config.toml
n_layer = 20
d_model = 320
n_head = 15
n_kv_head = 1
head_dim = 32
d_mlp = 1280
vocab_size = 2283
activation = "gelu"
norm = "layernorm"
norm_place = "pre"
norm_eps = 1e-06
positions = "rope"
rope_base = 10000.0
rope_fraction = 1.0
qk_norm = false
attn_scale = 0.177
bias = "none"
tie_embeddings = true
parallel_block = true
init = "normal"
init_std_qkv = 0.0295
init_std_o = 0.0
init_std_up = 0.0295
init_std_down = 0.0
optimizer = "muon_variant"
lr = 0.00809
beta1 = 0.93
weight_decay = 0.01
lr_head = 0.00946
grad_clip = 0.5
warmup_steps = 200
schedule = "cos"
final_lr_fraction = 0.03
batch_tokens = 131072
seq_len = 256
doc_mask = true
train_tokens = 1199000000
steps = 9148
dataset = "wikipedia_en"
Each number is 200 + 30 x the weight over its row's rms, rounded and kept within 0 to 999. Layers, rows and columns count from 0. The size before them is the row's rms in percent of the matrix's.

# layer 8 MLP down (transposed), 1280x320, rms 0.0622, rows 274-295, columns 0-159
102,188,187,185,205,192,214,238,176,157,235,157,181,180,193,154,162,215,278,258,268,164,114,203,221,173,215,152,252,187,244,199,208,168,234,258,194,171,157,257,160,179,185,192,175,189,225,206,266,189,262,135,203,197,171,228,211,168,242,213,178,236,187,206,278,182,195,166,188,151,255,190,230,166,162,203,205,170,209,196,188,147,191,225,183,213,228,218,192,188,214,199,211,206,209,227,218,193,265,212,200,185,215,200,178,193,237,198,208,173,172,186,236,236,188,237,162,225,189,168,241,217,216,188,194,157,195,241,252,210,231,201,211,171,187,175,227,189,218,210,183,191,191,236,189,238,236,193,190,170,156,215,158,228,222,209,259,167,185,208,183
096,203,184,170,244,174,178,235,212,172,211,201,230,195,198,158,199,232,197,280,157,244,187,215,197,228,187,164,209,217,239,183,216,241,216,195,141,213,225,211,160,221,157,122,173,198,193,227,169,184,204,200,196,195,192,199,170,250,198,182,235,209,186,153,209,245,256,217,205,240,131,193,165,222,160,163,203,156,175,193,201,149,201,212,198,183,261,213,123,262,182,213,217,232,197,191,240,164,198,208,252,161,208,190,196,190,198,184,213,154,207,217,194,213,242,169,161,186,235,169,215,197,195,194,175,210,208,230,207,192,180,217,233,184,204,148,204,231,190,220,176,234,180,171,197,225,178,234,175,222,213,274,195,215,174,220,257,171,242,171,171
099,175,217,221,218,190,146,230,207,218,187,185,163,188,174,240,225,245,184,156,205,180,184,204,171,176,189,205,207,191,192,161,215,195,166,162,178,189,210,225,214,181,256,212,270,181,187,186,169,202,143,188,208,206,262,174,211,203,236,174,221,220,219,230,157,195,194,271,219,177,190,155,229,221,194,221,206,214,178,209,170,237,94,181,211,201,210,253,217,224,166,173,174,188,206,182,208,187,230,205,149,205,170,161,187,200,171,203,191,181,201,111,223,232,230,209,171,234,193,215,205,185,229,169,178,206,174,196,160,222,171,203,215,182,228,244,171,225,189,287,228,198,169,224,199,173,200,207,177,202,217,197,207,194,190,164,180,184,192,165,226
104,234,194,204,219,221,164,178,219,187,175,181,245,193,265,141,188,171,193,170,203,207,205,169,128,164,213,207,206,204,201,216,193,188,193,152,168,185,155,210,189,173,260,188,269,128,243,194,207,170,245,169,194,181,211,187,189,225,156,173,239,178,224,262,188,187,233,190,215,166,215,178,212,145,232,216,199,234,170,209,214,217,250,188,263,193,184,193,166,240,197,198,278,166,214,206,254,188,198,181,152,183,213,236,215,208,195,175,205,184,216,219,267,151,200,205,246,228,238,187,204,146,228,167,257,167,242,181,217,204,225,174,205,216,186,229,206,156,177,169,238,223,163,232,184,128,274,258,193,283,220,209,237,207,185,152,168,212,201,202,167
104,251,221,248,245,190,181,174,143,184,189,204,182,238,231,252,204,196,168,216,222,229,214,191,167,203,162,209,212,206,204,206,194,187,215,235,242,186,181,259,214,203,187,170,209,180,203,189,224,241,209,160,208,196,249,235,199,225,172,203,215,215,197,219,219,222,185,217,263,243,198,162,181,228,151,190,216,197,231,171,178,192,231,187,233,171,195,201,220,187,182,220,136,183,162,193,208,156,185,220,260,238,165,174,199,225,149,254,186,189,285,176,161,218,177,236,196,206,208,286,213,175,219,200,139,205,205,211,212,167,190,178,215,193,217,208,186,230,208,175,151,196,232,161,209,209,251,153,234,184,193,208,240,165,193,189,189,167,194,243,196
097,152,249,155,159,168,201,212,167,217,180,272,227,174,174,182,228,243,160,204,198,235,217,194,202,247,206,178,189,192,186,212,189,216,172,173,146,204,281,177,261,177,188,227,232,247,192,206,186,192,230,199,175,176,218,201,189,229,171,203,243,168,229,170,247,251,237,164,196,166,195,253,181,239,187,223,149,209,217,205,179,194,202,204,208,212,227,223,223,218,234,209,202,169,215,243,164,260,170,194,210,201,216,234,170,146,154,184,130,206,184,151,158,203,219,202,169,235,184,182,204,214,176,191,174,225,247,178,212,188,212,198,217,166,229,238,204,183,175,177,156,247,166,215,182,166,195,240,210,191,208,209,189,176,192,163,198,175,233,179,207
110,237,265,177,185,202,218,171,147,236,207,117,206,152,207,96,181,211,187,189,190,153,244,209,161,244,171,173,231,206,170,182,185,219,185,131,177,226,226,147,182,176,135,219,236,232,182,133,207,273,194,207,216,184,213,218,237,173,168,209,180,225,205,151,180,179,226,161,239,223,147,211,174,216,217,192,207,196,218,187,176,197,198,166,154,252,213,216,238,222,214,193,270,208,229,191,215,169,255,140,169,195,204,237,202,237,154,193,202,207,187,219,153,194,182,202,171,224,219,155,194,177,222,211,181,208,181,202,219,194,228,173,195,186,174,241,134,231,189,197,171,192,202,169,248,214,199,236,205,181,233,181,242,221,206,234,170,219,187,199,208
093,237,191,228,137,172,203,183,227,249,204,244,197,220,136,331,201,215,195,207,214,177,197,181,256,237,174,195,166,160,198,236,210,169,210,240,208,214,210,173,228,161,170,165,190,168,221,207,167,229,182,258,205,172,189,192,196,189,212,196,160,184,186,194,142,160,195,235,148,258,248,218,219,244,190,169,209,197,153,170,216,202,189,171,254,205,204,204,222,178,259,241,220,180,239,226,240,175,238,165,200,212,183,220,198,175,168,179,176,180,210,193,190,238,180,232,193,160,209,180,209,210,219,232,208,195,184,163,217,211,165,221,215,185,250,212,172,208,240,262,206,231,195,171,222,217,194,248,197,203,231,193,235,237,184,212,171,159,196,177,197
105,209,193,180,206,222,189,197,195,194,174,187,152,181,195,231,134,231,202,192,215,139,235,232,146,237,158,194,182,232,190,216,244,199,158,187,241,241,194,181,238,226,184,159,196,229,210,217,210,235,156,210,217,233,194,200,222,171,188,200,223,238,195,194,171,242,144,187,180,139,188,206,173,187,226,194,192,229,154,212,222,180,208,174,196,181,142,143,208,181,195,194,194,245,217,196,167,155,198,184,127,216,249,211,182,220,174,181,199,158,224,212,238,246,203,202,208,208,169,164,250,164,194,188,200,138,208,213,234,154,226,241,205,169,201,170,191,175,228,214,185,172,176,200,210,254,253,224,165,216,202,242,206,220,159,210,248,211,173,216,195
100,181,188,139,175,208,226,192,169,197,155,214,145,174,206,225,226,194,217,213,266,218,187,228,233,211,188,242,212,177,216,229,206,187,188,242,250,181,177,183,158,180,152,183,266,187,214,276,242,232,236,164,235,212,230,205,188,197,137,182,197,216,223,185,241,172,215,205,204,193,150,230,246,203,194,188,228,260,194,172,255,254,206,194,181,211,239,188,185,189,227,143,153,195,159,245,194,177,229,230,158,243,232,211,238,157,170,223,95,188,236,254,181,217,184,173,151,186,143,138,220,202,164,223,168,156,199,179,214,194,165,134,189,169,212,254,251,192,234,180,282,196,210,113,202,208,231,196,198,182,232,220,198,144,216,166,192,151,220,156,257
098,217,252,208,216,155,183,225,226,235,240,233,209,187,199,232,213,145,281,152,189,218,217,164,203,198,292,227,228,180,193,217,186,227,212,241,224,187,178,214,220,200,226,229,221,171,183,216,153,239,128,231,229,245,182,224,216,199,170,227,210,193,225,197,228,223,206,226,234,209,206,234,201,210,191,220,201,206,197,220,243,220,173,168,221,229,159,195,241,176,161,183,177,164,178,125,253,223,140,176,193,191,215,264,227,191,251,209,245,230,175,211,215,164,183,170,209,146,235,144,206,216,160,203,209,193,246,190,135,224,224,194,218,201,183,197,240,238,254,200,159,221,218,191,214,184,211,143,201,168,184,246,136,186,172,133,228,226,201,177,187
098,179,197,234,192,227,181,189,195,202,183,218,208,166,202,251,143,200,187,231,203,221,222,192,231,221,218,186,233,228,231,205,187,174,196,192,189,180,242,190,186,272,238,189,247,251,193,206,197,217,181,169,153,191,220,223,192,192,171,157,173,208,254,143,217,235,171,219,226,170,221,219,147,185,195,201,176,234,193,198,216,203,208,176,207,183,186,203,244,228,218,228,190,174,202,179,201,194,221,216,181,156,176,230,228,240,194,237,195,225,171,145,225,205,207,170,231,166,213,178,165,158,180,223,136,193,159,214,196,233,167,191,270,186,209,186,228,236,198,198,207,186,182,192,238,203,198,198,186,182,222,211,204,223,253,223,196,161,221,228,179
103,228,180,273,214,224,226,189,229,227,190,192,193,206,182,251,164,171,201,115,215,201,197,190,229,201,204,163,248,188,226,204,215,230,167,211,206,201,204,192,250,153,211,216,208,170,201,226,230,222,194,219,228,199,205,166,222,159,181,183,157,178,252,134,222,187,153,187,193,214,239,184,259,195,178,243,203,269,184,257,217,160,229,209,176,208,213,176,208,200,234,188,128,225,178,218,129,118,239,175,167,223,216,212,200,172,206,183,199,210,183,201,238,253,152,215,187,170,212,191,184,159,198,195,171,154,230,194,207,206,205,174,177,166,198,211,180,187,201,210,223,188,216,260,204,234,208,238,171,212,206,131,184,193,248,226,187,153,263,186,165
105,207,184,192,148,164,213,200,168,217,204,121,233,193,193,138,175,254,234,214,221,126,193,167,238,191,228,211,198,182,199,145,173,208,206,153,194,214,206,160,172,147,240,152,179,183,234,222,201,139,199,214,195,203,168,184,222,198,208,205,194,198,134,197,229,177,165,193,234,245,164,281,187,228,179,195,188,212,208,197,203,188,216,216,181,200,189,222,142,191,188,191,239,226,181,256,194,175,217,230,216,206,187,251,173,213,179,176,170,191,242,237,226,235,241,152,139,229,220,232,195,180,214,234,226,221,213,222,204,209,165,217,214,238,211,246,172,208,214,235,191,180,219,177,199,203,223,255,178,222,224,241,175,210,170,193,242,199,154,217,211
100,195,205,191,208,225,221,187,165,145,197,223,200,208,218,128,154,207,230,237,177,219,168,178,158,219,187,171,190,209,239,171,191,183,191,238,213,270,174,121,204,199,221,203,183,153,174,202,135,175,178,242,233,179,159,188,177,219,212,192,192,188,163,235,205,172,207,201,204,208,209,245,181,208,212,201,203,248,225,187,241,185,160,192,174,221,197,223,179,185,149,177,195,260,242,224,157,211,204,207,217,209,174,223,211,209,218,191,259,188,237,171,204,210,190,220,187,202,208,249,260,167,218,214,258,177,201,215,237,160,201,148,209,227,132,211,132,187,207,112,163,181,199,162,229,202,192,239,204,188,236,257,215,223,172,211,149,196,161,193,217
094,187,171,187,165,171,95,243,216,184,165,188,207,230,246,200,251,195,191,223,175,219,229,245,183,177,215,173,224,176,202,178,217,213,196,190,169,173,167,222,246,168,261,210,257,161,162,229,192,201,192,168,222,249,169,129,239,206,241,137,236,207,207,162,228,210,245,143,218,196,246,205,196,219,203,188,176,232,198,207,198,193,216,233,251,191,174,183,252,193,213,195,253,240,208,209,239,260,229,207,229,234,207,192,207,197,242,177,172,218,191,193,211,241,181,182,211,221,224,191,153,221,216,175,175,184,200,203,182,197,239,151,169,198,217,178,189,220,187,236,243,180,157,145,171,229,166,183,153,160,227,188,296,205,192,172,176,216,170,200,176
103,223,183,152,174,243,196,182,229,220,211,160,184,235,195,264,164,160,206,216,205,210,208,211,253,237,136,234,246,200,198,204,155,188,176,184,166,207,232,204,247,186,185,196,206,267,194,227,206,189,214,205,215,233,207,191,243,214,202,222,221,188,233,203,209,197,169,197,192,215,243,199,205,156,201,246,237,251,202,175,195,152,215,109,213,193,201,159,189,207,132,229,190,212,162,257,186,188,210,207,173,257,235,207,212,221,159,192,193,124,194,180,164,141,206,218,186,219,207,235,172,163,217,174,217,224,194,188,177,145,209,183,175,193,156,209,261,166,177,213,187,166,215,221,208,241,213,245,172,263,167,255,211,147,222,140,211,192,151,252,205
094,144,215,162,197,180,213,217,201,191,189,185,147,224,227,174,155,263,162,242,201,195,262,244,198,149,191,247,143,212,228,181,178,221,183,125,217,199,210,226,186,220,192,169,180,187,225,185,202,211,167,183,183,194,163,199,209,205,276,210,138,227,248,200,191,173,204,187,211,213,159,204,202,234,210,181,247,175,204,182,154,183,205,128,191,255,215,246,220,235,207,233,181,179,197,125,268,170,185,204,156,225,202,160,224,217,216,190,203,208,197,140,215,231,168,221,208,198,223,220,231,224,178,183,186,189,227,152,204,165,255,213,169,220,201,203,179,162,270,185,224,153,239,176,245,198,129,237,237,220,230,209,177,203,195,197,201,186,205,219,172
095,204,217,196,199,198,249,171,207,176,209,184,189,226,216,120,209,174,182,221,231,221,151,207,233,228,183,203,228,205,230,161,145,215,179,158,231,301,188,139,218,175,157,231,179,177,224,201,181,225,166,185,192,216,206,154,228,209,193,222,230,189,176,219,188,187,164,200,138,242,199,186,187,212,198,224,249,206,164,175,278,219,195,185,187,167,214,240,226,267,176,221,206,230,221,191,188,178,181,255,128,192,226,211,207,218,198,153,217,180,189,225,181,199,230,223,137,274,237,163,180,207,197,184,185,167,221,223,212,213,193,143,108,231,165,226,165,206,181,206,222,193,172,216,171,209,243,306,192,200,257,210,177,143,235,141,176,169,213,248,172
096,168,192,225,217,272,186,164,192,152,181,225,242,235,165,186,193,220,193,159,179,243,185,230,228,157,182,255,203,145,234,173,232,255,173,178,216,158,186,146,183,187,164,194,231,176,158,200,202,168,190,179,192,149,172,222,196,208,241,183,188,255,190,209,182,153,234,208,219,203,197,227,236,161,225,201,208,141,267,168,229,250,162,186,181,180,169,227,225,171,213,168,188,186,237,154,240,196,217,194,229,278,228,215,200,177,226,153,210,201,218,151,231,215,230,227,214,184,181,155,210,200,168,233,173,241,186,212,164,181,240,191,158,263,173,168,209,206,231,192,192,257,192,184,221,177,191,219,222,245,185,227,186,195,228,247,191,171,208,166,236
102,168,227,192,255,251,192,223,221,162,242,187,212,228,192,162,278,197,192,182,245,231,200,177,188,204,156,220,201,229,188,234,186,171,211,202,180,203,172,196,180,213,138,219,210,127,185,283,155,238,216,169,167,181,153,178,247,166,200,211,195,200,232,216,154,146,250,115,215,210,195,222,183,201,191,219,165,191,211,161,197,233,161,262,260,191,166,172,202,203,224,229,231,270,197,290,209,214,186,156,212,190,188,196,158,190,182,165,153,144,171,230,190,224,156,131,260,225,203,228,185,240,216,173,206,172,170,235,214,198,177,244,222,183,203,228,145,235,228,196,241,141,165,165,199,196,148,169,121,222,191,186,199,205,204,219,225,188,169,189,229
092,203,198,236,195,171,165,169,248,198,214,260,217,203,204,282,234,192,185,193,232,163,223,170,199,229,236,199,128,178,254,194,205,257,193,148,224,251,187,226,212,234,165,187,214,199,174,178,229,214,212,196,229,212,178,174,205,192,200,208,192,214,238,176,201,166,152,251,163,200,255,194,219,164,150,217,192,217,170,194,163,220,177,192,192,261,235,172,180,165,223,208,207,195,193,205,212,250,161,216,197,218,181,185,224,202,206,169,192,229,140,137,158,128,183,191,169,161,171,195,190,151,220,243,196,207,191,227,226,184,195,191,225,209,175,177,241,182,190,181,176,205,174,227,206,176,200,204,190,238,200,208,227,172,254,203,149,179,188,159,199
# layer 8 MLP up, 1280x320, rms 0.129, rows 275-296, columns 0-159
096,175,178,220,172,186,189,193,247,198,200,184,216,226,168,136,136,176,181,184,287,205,215,246,205,179,261,228,203,185,183,270,190,174,184,196,208,212,165,241,206,174,226,231,183,211,194,251,220,177,193,193,207,214,213,212,179,204,187,263,197,176,263,179,203,197,223,198,138,164,206,214,194,204,159,203,171,256,229,201,211,181,214,181,195,244,172,226,196,143,244,243,207,162,161,190,155,191,231,176,184,192,178,235,164,238,189,163,260,184,132,227,198,167,199,179,198,178,176,223,207,178,173,197,230,236,214,174,161,197,195,218,135,221,230,213,190,165,183,191,221,178,180,235,235,178,235,199,176,215,191,150,263,160,206,168,240,230,225,173,214
099,206,225,197,232,161,198,198,163,208,220,162,249,221,206,189,216,215,211,168,270,136,263,148,230,238,219,213,181,235,192,251,212,237,193,177,250,223,177,242,223,208,188,224,179,194,193,239,200,207,203,189,162,194,171,250,205,223,170,252,222,164,194,186,210,248,194,194,211,216,187,192,194,175,160,230,209,211,206,220,228,166,240,196,223,180,209,270,191,233,201,192,234,231,201,230,250,244,211,232,211,178,199,180,229,169,131,212,165,185,161,239,280,196,172,209,244,222,214,210,197,186,238,227,174,156,136,237,155,196,196,202,212,183,153,202,211,246,126,174,175,167,162,139,232,232,203,191,174,230,186,162,182,204,181,189,175,190,163,190,222
097,141,204,187,170,218,207,127,227,235,230,203,224,214,187,174,221,266,239,219,165,193,202,184,232,203,147,156,187,140,174,249,209,180,252,223,206,167,243,200,149,241,157,214,210,238,180,195,197,149,178,169,172,188,142,217,248,202,154,248,188,175,195,176,198,240,213,190,235,255,182,239,194,231,209,169,168,144,197,186,230,137,233,195,143,185,162,225,209,150,224,198,197,236,178,244,154,212,233,153,207,214,177,183,185,183,185,253,208,191,242,199,228,235,181,173,188,246,197,207,237,202,202,153,180,215,215,199,158,192,224,192,207,249,235,187,219,226,249,196,170,141,225,136,252,242,176,210,182,224,232,176,178,219,206,203,243,208,250,206,191
104,197,161,189,208,236,202,214,259,225,178,145,224,150,211,152,227,228,190,210,183,204,199,185,199,276,162,172,205,221,199,227,186,199,248,198,181,221,242,188,243,196,224,234,155,188,196,213,113,165,201,222,211,231,208,206,164,178,137,192,182,192,219,201,154,169,189,223,236,141,166,212,205,305,278,217,195,195,170,210,171,229,196,161,205,147,202,225,114,172,172,193,200,205,230,239,207,176,225,178,200,216,197,180,223,236,184,198,195,230,186,177,263,208,218,185,161,184,154,230,159,179,200,218,255,184,227,210,189,208,248,268,216,263,191,227,177,175,212,185,247,207,212,141,240,174,146,270,225,191,235,205,169,180,219,227,221,193,229,174,203
094,224,207,223,192,198,181,227,203,172,180,179,236,213,232,212,206,221,260,194,180,145,164,226,200,179,204,191,233,190,227,231,225,217,238,201,217,183,172,193,209,248,158,174,188,217,184,131,183,189,202,214,250,194,212,186,219,156,268,214,200,193,195,289,252,214,219,163,196,172,214,214,185,169,188,215,230,195,156,196,195,189,161,236,180,176,213,162,198,209,198,188,210,229,186,175,208,235,202,211,209,241,172,181,140,247,192,183,218,180,280,253,261,202,211,134,187,118,167,209,182,237,233,204,172,206,194,220,219,197,206,164,214,164,156,139,232,229,169,192,212,203,211,202,186,257,161,128,166,257,156,175,181,182,240,207,212,201,135,210,219
095,168,178,213,208,209,152,224,216,179,183,223,217,229,221,163,228,199,233,204,217,168,221,197,202,196,212,246,181,248,235,219,166,188,202,210,195,200,208,219,196,210,220,182,213,247,164,216,207,165,216,184,178,226,155,193,233,241,192,188,214,186,191,231,211,190,178,173,175,169,259,257,200,222,141,192,212,210,176,187,197,265,193,239,259,152,162,182,172,208,219,168,177,131,203,200,216,223,155,213,170,165,193,216,218,145,220,210,216,164,154,209,264,263,229,151,238,223,178,256,239,192,179,200,237,211,225,180,167,224,208,255,179,240,266,190,270,157,171,229,214,180,183,225,164,192,180,200,169,216,160,230,191,206,206,142,242,216,181,266,168
100,165,165,187,172,199,189,179,173,208,179,195,210,183,208,208,185,242,178,151,211,235,204,176,167,203,217,248,203,205,223,168,218,200,227,277,151,185,177,181,213,196,181,189,229,199,206,207,163,164,217,166,228,252,188,130,201,174,179,164,213,164,214,217,203,206,215,184,232,188,136,188,195,174,196,172,192,226,255,210,205,175,151,248,142,154,177,198,242,193,194,156,214,234,239,158,234,258,209,234,232,184,228,170,202,204,178,193,232,214,185,194,185,191,213,207,193,180,221,243,268,199,214,219,215,227,286,187,174,245,205,158,158,159,220,211,206,161,226,205,166,246,196,216,191,205,197,170,217,228,172,155,220,197,145,197,180,165,131,189,275
100,169,174,190,192,173,237,187,211,227,259,214,224,192,200,195,252,167,205,181,215,222,201,192,231,183,212,249,233,181,209,166,190,191,221,197,198,155,162,218,207,142,237,237,234,180,243,203,194,202,186,158,223,164,229,144,218,234,224,187,197,214,204,172,269,225,211,252,236,266,192,234,161,189,174,223,200,173,201,176,226,172,234,194,142,172,200,236,153,153,189,190,214,146,175,204,188,184,202,175,228,224,212,245,210,210,198,197,218,226,158,162,242,174,162,239,201,212,194,202,139,243,246,245,198,204,162,194,229,248,266,163,201,153,211,209,214,248,233,206,197,257,219,171,151,168,133,253,226,189,183,156,178,195,241,234,171,256,188,220,189
099,194,213,169,190,193,179,182,263,274,180,190,220,221,187,203,180,197,185,162,210,193,218,218,205,187,180,172,193,261,208,178,214,189,157,159,202,195,160,198,218,206,212,184,179,179,174,252,228,182,184,183,196,198,240,176,189,182,209,187,197,237,219,234,238,195,171,186,155,216,259,185,180,199,206,195,167,190,200,200,194,157,206,141,212,189,191,241,200,193,206,228,208,231,202,171,222,229,235,179,216,128,212,191,217,193,190,230,232,183,219,176,205,197,190,196,139,189,174,246,212,195,238,199,215,229,161,219,199,183,243,189,178,187,163,174,216,151,227,242,136,308,207,250,257,232,164,210,181,239,187,202,169,199,219,250,232,183,185,194,226
095,157,173,205,206,251,207,177,223,242,168,192,193,228,234,184,183,218,135,211,207,197,128,165,235,227,235,179,242,173,183,227,226,196,210,217,197,206,211,253,145,180,215,189,201,150,212,168,165,163,206,191,184,198,240,255,248,200,220,209,177,183,165,173,236,180,198,189,189,218,170,210,224,251,223,160,244,222,200,216,192,216,237,206,207,192,189,173,176,156,215,241,172,193,226,231,204,189,190,174,249,198,151,133,154,216,178,224,206,170,210,181,188,241,208,217,237,166,209,188,183,261,193,244,215,227,186,212,181,169,151,214,217,224,190,193,209,254,128,180,178,217,178,250,186,188,180,182,219,228,179,250,220,183,189,278,213,189,187,210,190
099,191,212,169,217,208,195,167,226,203,164,206,175,200,216,207,226,226,211,220,194,160,243,181,253,237,178,194,178,173,186,124,241,138,247,238,213,228,177,212,170,155,193,255,193,160,209,164,198,166,132,163,185,172,195,174,162,218,239,216,162,149,223,232,199,137,213,212,204,245,176,236,198,195,163,148,206,217,172,189,205,225,248,135,192,243,244,230,172,168,202,205,254,207,258,199,209,171,188,187,220,265,185,194,182,203,233,150,135,232,208,168,186,188,206,194,206,191,122,169,213,227,197,189,178,267,221,154,198,170,218,174,191,227,161,189,165,200,219,173,226,178,172,262,184,225,241,218,171,201,184,183,127,214,158,151,203,195,257,223,170
100,199,204,222,199,194,212,244,196,188,199,183,193,252,186,138,239,205,236,200,215,192,189,205,162,184,199,239,200,186,157,187,191,178,190,231,200,196,179,228,238,242,233,258,200,171,214,171,240,249,209,224,238,241,195,188,216,256,159,234,187,169,201,179,194,185,166,277,247,194,242,165,255,182,173,225,171,228,215,217,228,252,159,238,167,170,190,205,198,246,188,152,209,206,266,232,156,238,208,209,194,212,193,168,185,220,121,179,194,278,195,215,204,223,203,249,139,228,160,184,228,230,215,202,198,185,212,207,247,171,193,176,158,151,169,182,142,195,178,226,208,184,266,170,163,182,209,250,208,184,240,177,218,196,216,265,164,179,219,192,223
091,187,221,199,218,226,207,183,199,176,202,261,203,197,215,260,263,138,154,173,180,239,209,201,173,264,164,192,218,193,214,196,220,238,258,220,186,208,227,213,190,194,156,257,207,216,150,231,186,216,229,172,200,196,232,188,155,212,196,190,241,186,194,155,147,176,220,204,174,215,248,161,223,203,143,240,250,189,198,182,197,199,197,190,217,175,185,174,201,229,202,198,220,136,202,174,259,256,157,174,165,157,175,140,234,189,202,184,232,234,165,118,160,128,226,197,257,178,208,168,208,197,212,177,220,186,184,186,190,178,221,158,211,172,215,215,173,222,262,158,206,198,206,226,210,196,192,169,216,173,188,212,165,209,217,199,182,240,249,145,236
103,195,209,198,206,216,164,210,198,233,246,155,180,203,226,181,218,204,229,199,241,205,166,196,199,293,190,195,204,171,171,186,183,255,195,205,195,156,256,220,243,206,161,180,185,232,209,214,163,180,241,222,205,246,253,260,196,216,208,160,208,229,152,201,203,203,168,183,205,231,158,170,203,213,193,253,191,206,206,182,214,210,233,156,218,286,231,244,215,199,151,145,146,148,246,233,252,220,224,190,172,198,218,204,229,139,199,152,156,194,175,203,211,190,214,192,199,172,206,166,187,163,224,225,185,234,160,164,188,197,232,196,205,175,202,174,270,209,222,172,240,236,147,220,208,224,219,231,199,227,158,204,232,192,239,184,170,211,244,203,200
094,191,239,217,213,192,264,172,169,152,217,174,238,206,159,185,145,217,217,253,251,142,196,190,189,205,206,169,189,216,233,149,198,207,238,242,213,203,169,189,202,183,145,191,223,240,196,189,169,182,212,209,175,174,218,249,241,198,134,281,220,179,227,226,163,218,233,200,154,197,187,201,208,197,229,181,205,195,204,196,215,224,175,157,146,225,186,254,207,163,206,160,189,227,174,189,208,131,218,212,166,209,238,195,166,239,179,194,226,207,177,193,185,185,179,207,151,178,230,193,214,165,194,231,227,207,215,236,213,164,192,218,196,219,196,211,168,197,222,208,219,187,191,249,220,181,223,151,223,210,194,194,151,157,205,226,239,206,197,232,199
108,140,192,206,122,149,169,173,179,163,176,201,145,228,164,187,156,224,212,246,193,209,182,162,216,191,167,235,179,221,181,216,190,185,185,178,196,259,202,145,183,141,184,245,227,171,173,186,175,230,227,196,183,204,209,194,177,198,172,217,245,172,229,213,208,171,217,200,199,220,164,223,252,254,156,228,195,283,139,179,165,191,194,191,259,162,189,241,228,243,227,239,181,261,174,196,169,239,191,198,229,193,200,150,229,177,192,233,212,190,202,191,217,201,179,215,182,234,184,172,194,232,170,219,171,170,205,211,201,180,211,208,189,213,154,198,192,215,219,210,217,202,175,199,180,226,187,164,176,182,220,165,226,219,187,189,184,166,237,251,218
096,249,186,167,178,181,214,146,216,147,195,177,218,233,134,130,251,149,203,184,207,219,161,145,243,249,202,231,223,187,212,179,179,194,195,199,217,213,187,181,172,173,178,195,215,222,181,225,203,227,194,257,229,212,200,217,234,145,188,191,226,190,160,194,225,225,185,231,170,168,224,242,184,191,210,189,151,165,229,205,179,156,207,203,167,155,217,149,222,228,182,213,254,233,232,223,189,164,189,229,226,209,184,171,195,179,174,202,186,213,176,230,183,198,219,195,230,224,175,187,195,181,197,216,260,222,209,247,223,182,174,169,188,206,189,216,264,242,207,211,214,234,185,206,217,206,233,173,199,209,204,250,232,223,194,216,187,209,191,167,196
097,263,225,270,173,239,207,175,255,191,249,215,211,222,219,141,216,178,187,199,192,191,219,248,224,194,245,207,154,165,270,281,237,220,253,217,205,187,192,282,209,194,243,249,222,245,209,187,207,173,160,179,187,213,184,198,193,231,213,189,198,138,194,198,277,229,176,160,205,220,240,226,195,180,165,234,184,228,163,155,173,155,180,209,198,240,191,161,188,171,213,151,220,273,214,222,189,211,146,229,248,192,253,190,172,195,174,203,216,172,182,254,220,151,172,193,224,168,216,209,203,191,220,162,207,171,204,200,191,208,219,185,192,179,210,166,192,200,205,166,185,207,204,182,227,211,230,185,149,185,228,156,235,230,176,203,189,164,227,229,228
097,237,166,180,200,223,234,194,189,216,212,171,182,161,200,159,191,186,142,257,250,177,204,199,172,169,154,219,213,204,179,168,190,203,224,193,216,230,206,218,169,266,202,196,223,276,228,183,152,190,173,226,190,162,244,203,198,166,203,262,188,202,151,236,219,250,221,203,209,216,143,180,149,138,207,228,199,181,151,170,167,201,198,217,241,232,172,184,166,240,195,248,213,219,169,249,189,190,206,209,226,163,187,152,181,183,199,168,206,225,169,201,138,202,193,241,188,234,212,200,209,149,243,156,209,182,218,245,266,220,186,186,249,175,227,116,152,208,151,220,194,194,203,182,165,243,216,216,255,182,162,230,164,220,195,146,226,224,242,229,223
099,209,173,180,198,180,216,257,194,203,181,231,180,194,203,179,125,246,178,234,157,169,208,235,248,214,207,193,199,179,260,153,186,231,206,203,265,234,213,168,202,170,214,224,211,264,161,231,241,196,225,191,231,203,267,204,182,232,162,209,173,125,186,231,259,222,165,238,209,201,221,193,202,201,211,215,165,215,194,183,231,195,176,188,250,204,160,205,223,158,212,212,157,202,169,209,237,155,171,203,262,187,210,222,198,180,228,174,223,219,184,129,232,197,255,240,215,163,204,180,138,203,228,205,108,197,218,145,222,199,170,256,245,146,195,213,190,147,199,151,153,213,202,204,220,184,196,177,233,167,130,201,182,223,176,215,229,267,209,199,171
096,222,179,224,213,227,238,182,164,218,155,225,186,195,241,226,196,176,241,151,175,193,220,187,230,194,143,172,225,215,194,203,221,125,208,202,198,104,249,164,222,207,202,231,179,210,225,185,181,180,176,202,238,207,174,259,200,219,182,183,205,171,180,172,187,248,255,194,244,152,195,149,256,182,198,194,202,193,213,191,180,194,206,191,209,180,199,232,201,180,226,182,161,225,208,165,292,181,208,196,212,179,134,196,216,197,163,215,225,202,177,254,198,206,240,200,200,155,210,216,198,206,205,164,203,143,190,205,208,186,142,194,139,225,236,250,220,227,167,212,164,207,213,179,171,189,97,199,203,153,186,266,195,196,182,177,222,174,225,245,247
099,241,213,201,244,229,176,178,186,230,200,228,273,220,148,211,189,182,125,229,188,208,198,191,185,185,177,166,231,156,196,197,172,218,166,219,245,172,158,203,182,175,203,289,216,203,175,191,219,167,157,185,198,228,147,195,198,211,135,230,169,218,199,229,208,228,169,197,177,217,177,190,211,183,178,226,180,239,169,152,225,188,162,190,209,148,118,183,211,197,198,260,194,227,240,250,222,219,222,157,208,240,227,213,246,183,204,182,148,238,218,229,211,260,179,204,152,199,188,170,224,137,189,188,225,122,209,168,205,187,235,183,140,213,270,198,224,200,166,205,143,189,239,170,171,180,235,190,201,203,211,217,164,236,226,217,230,188,275,157,199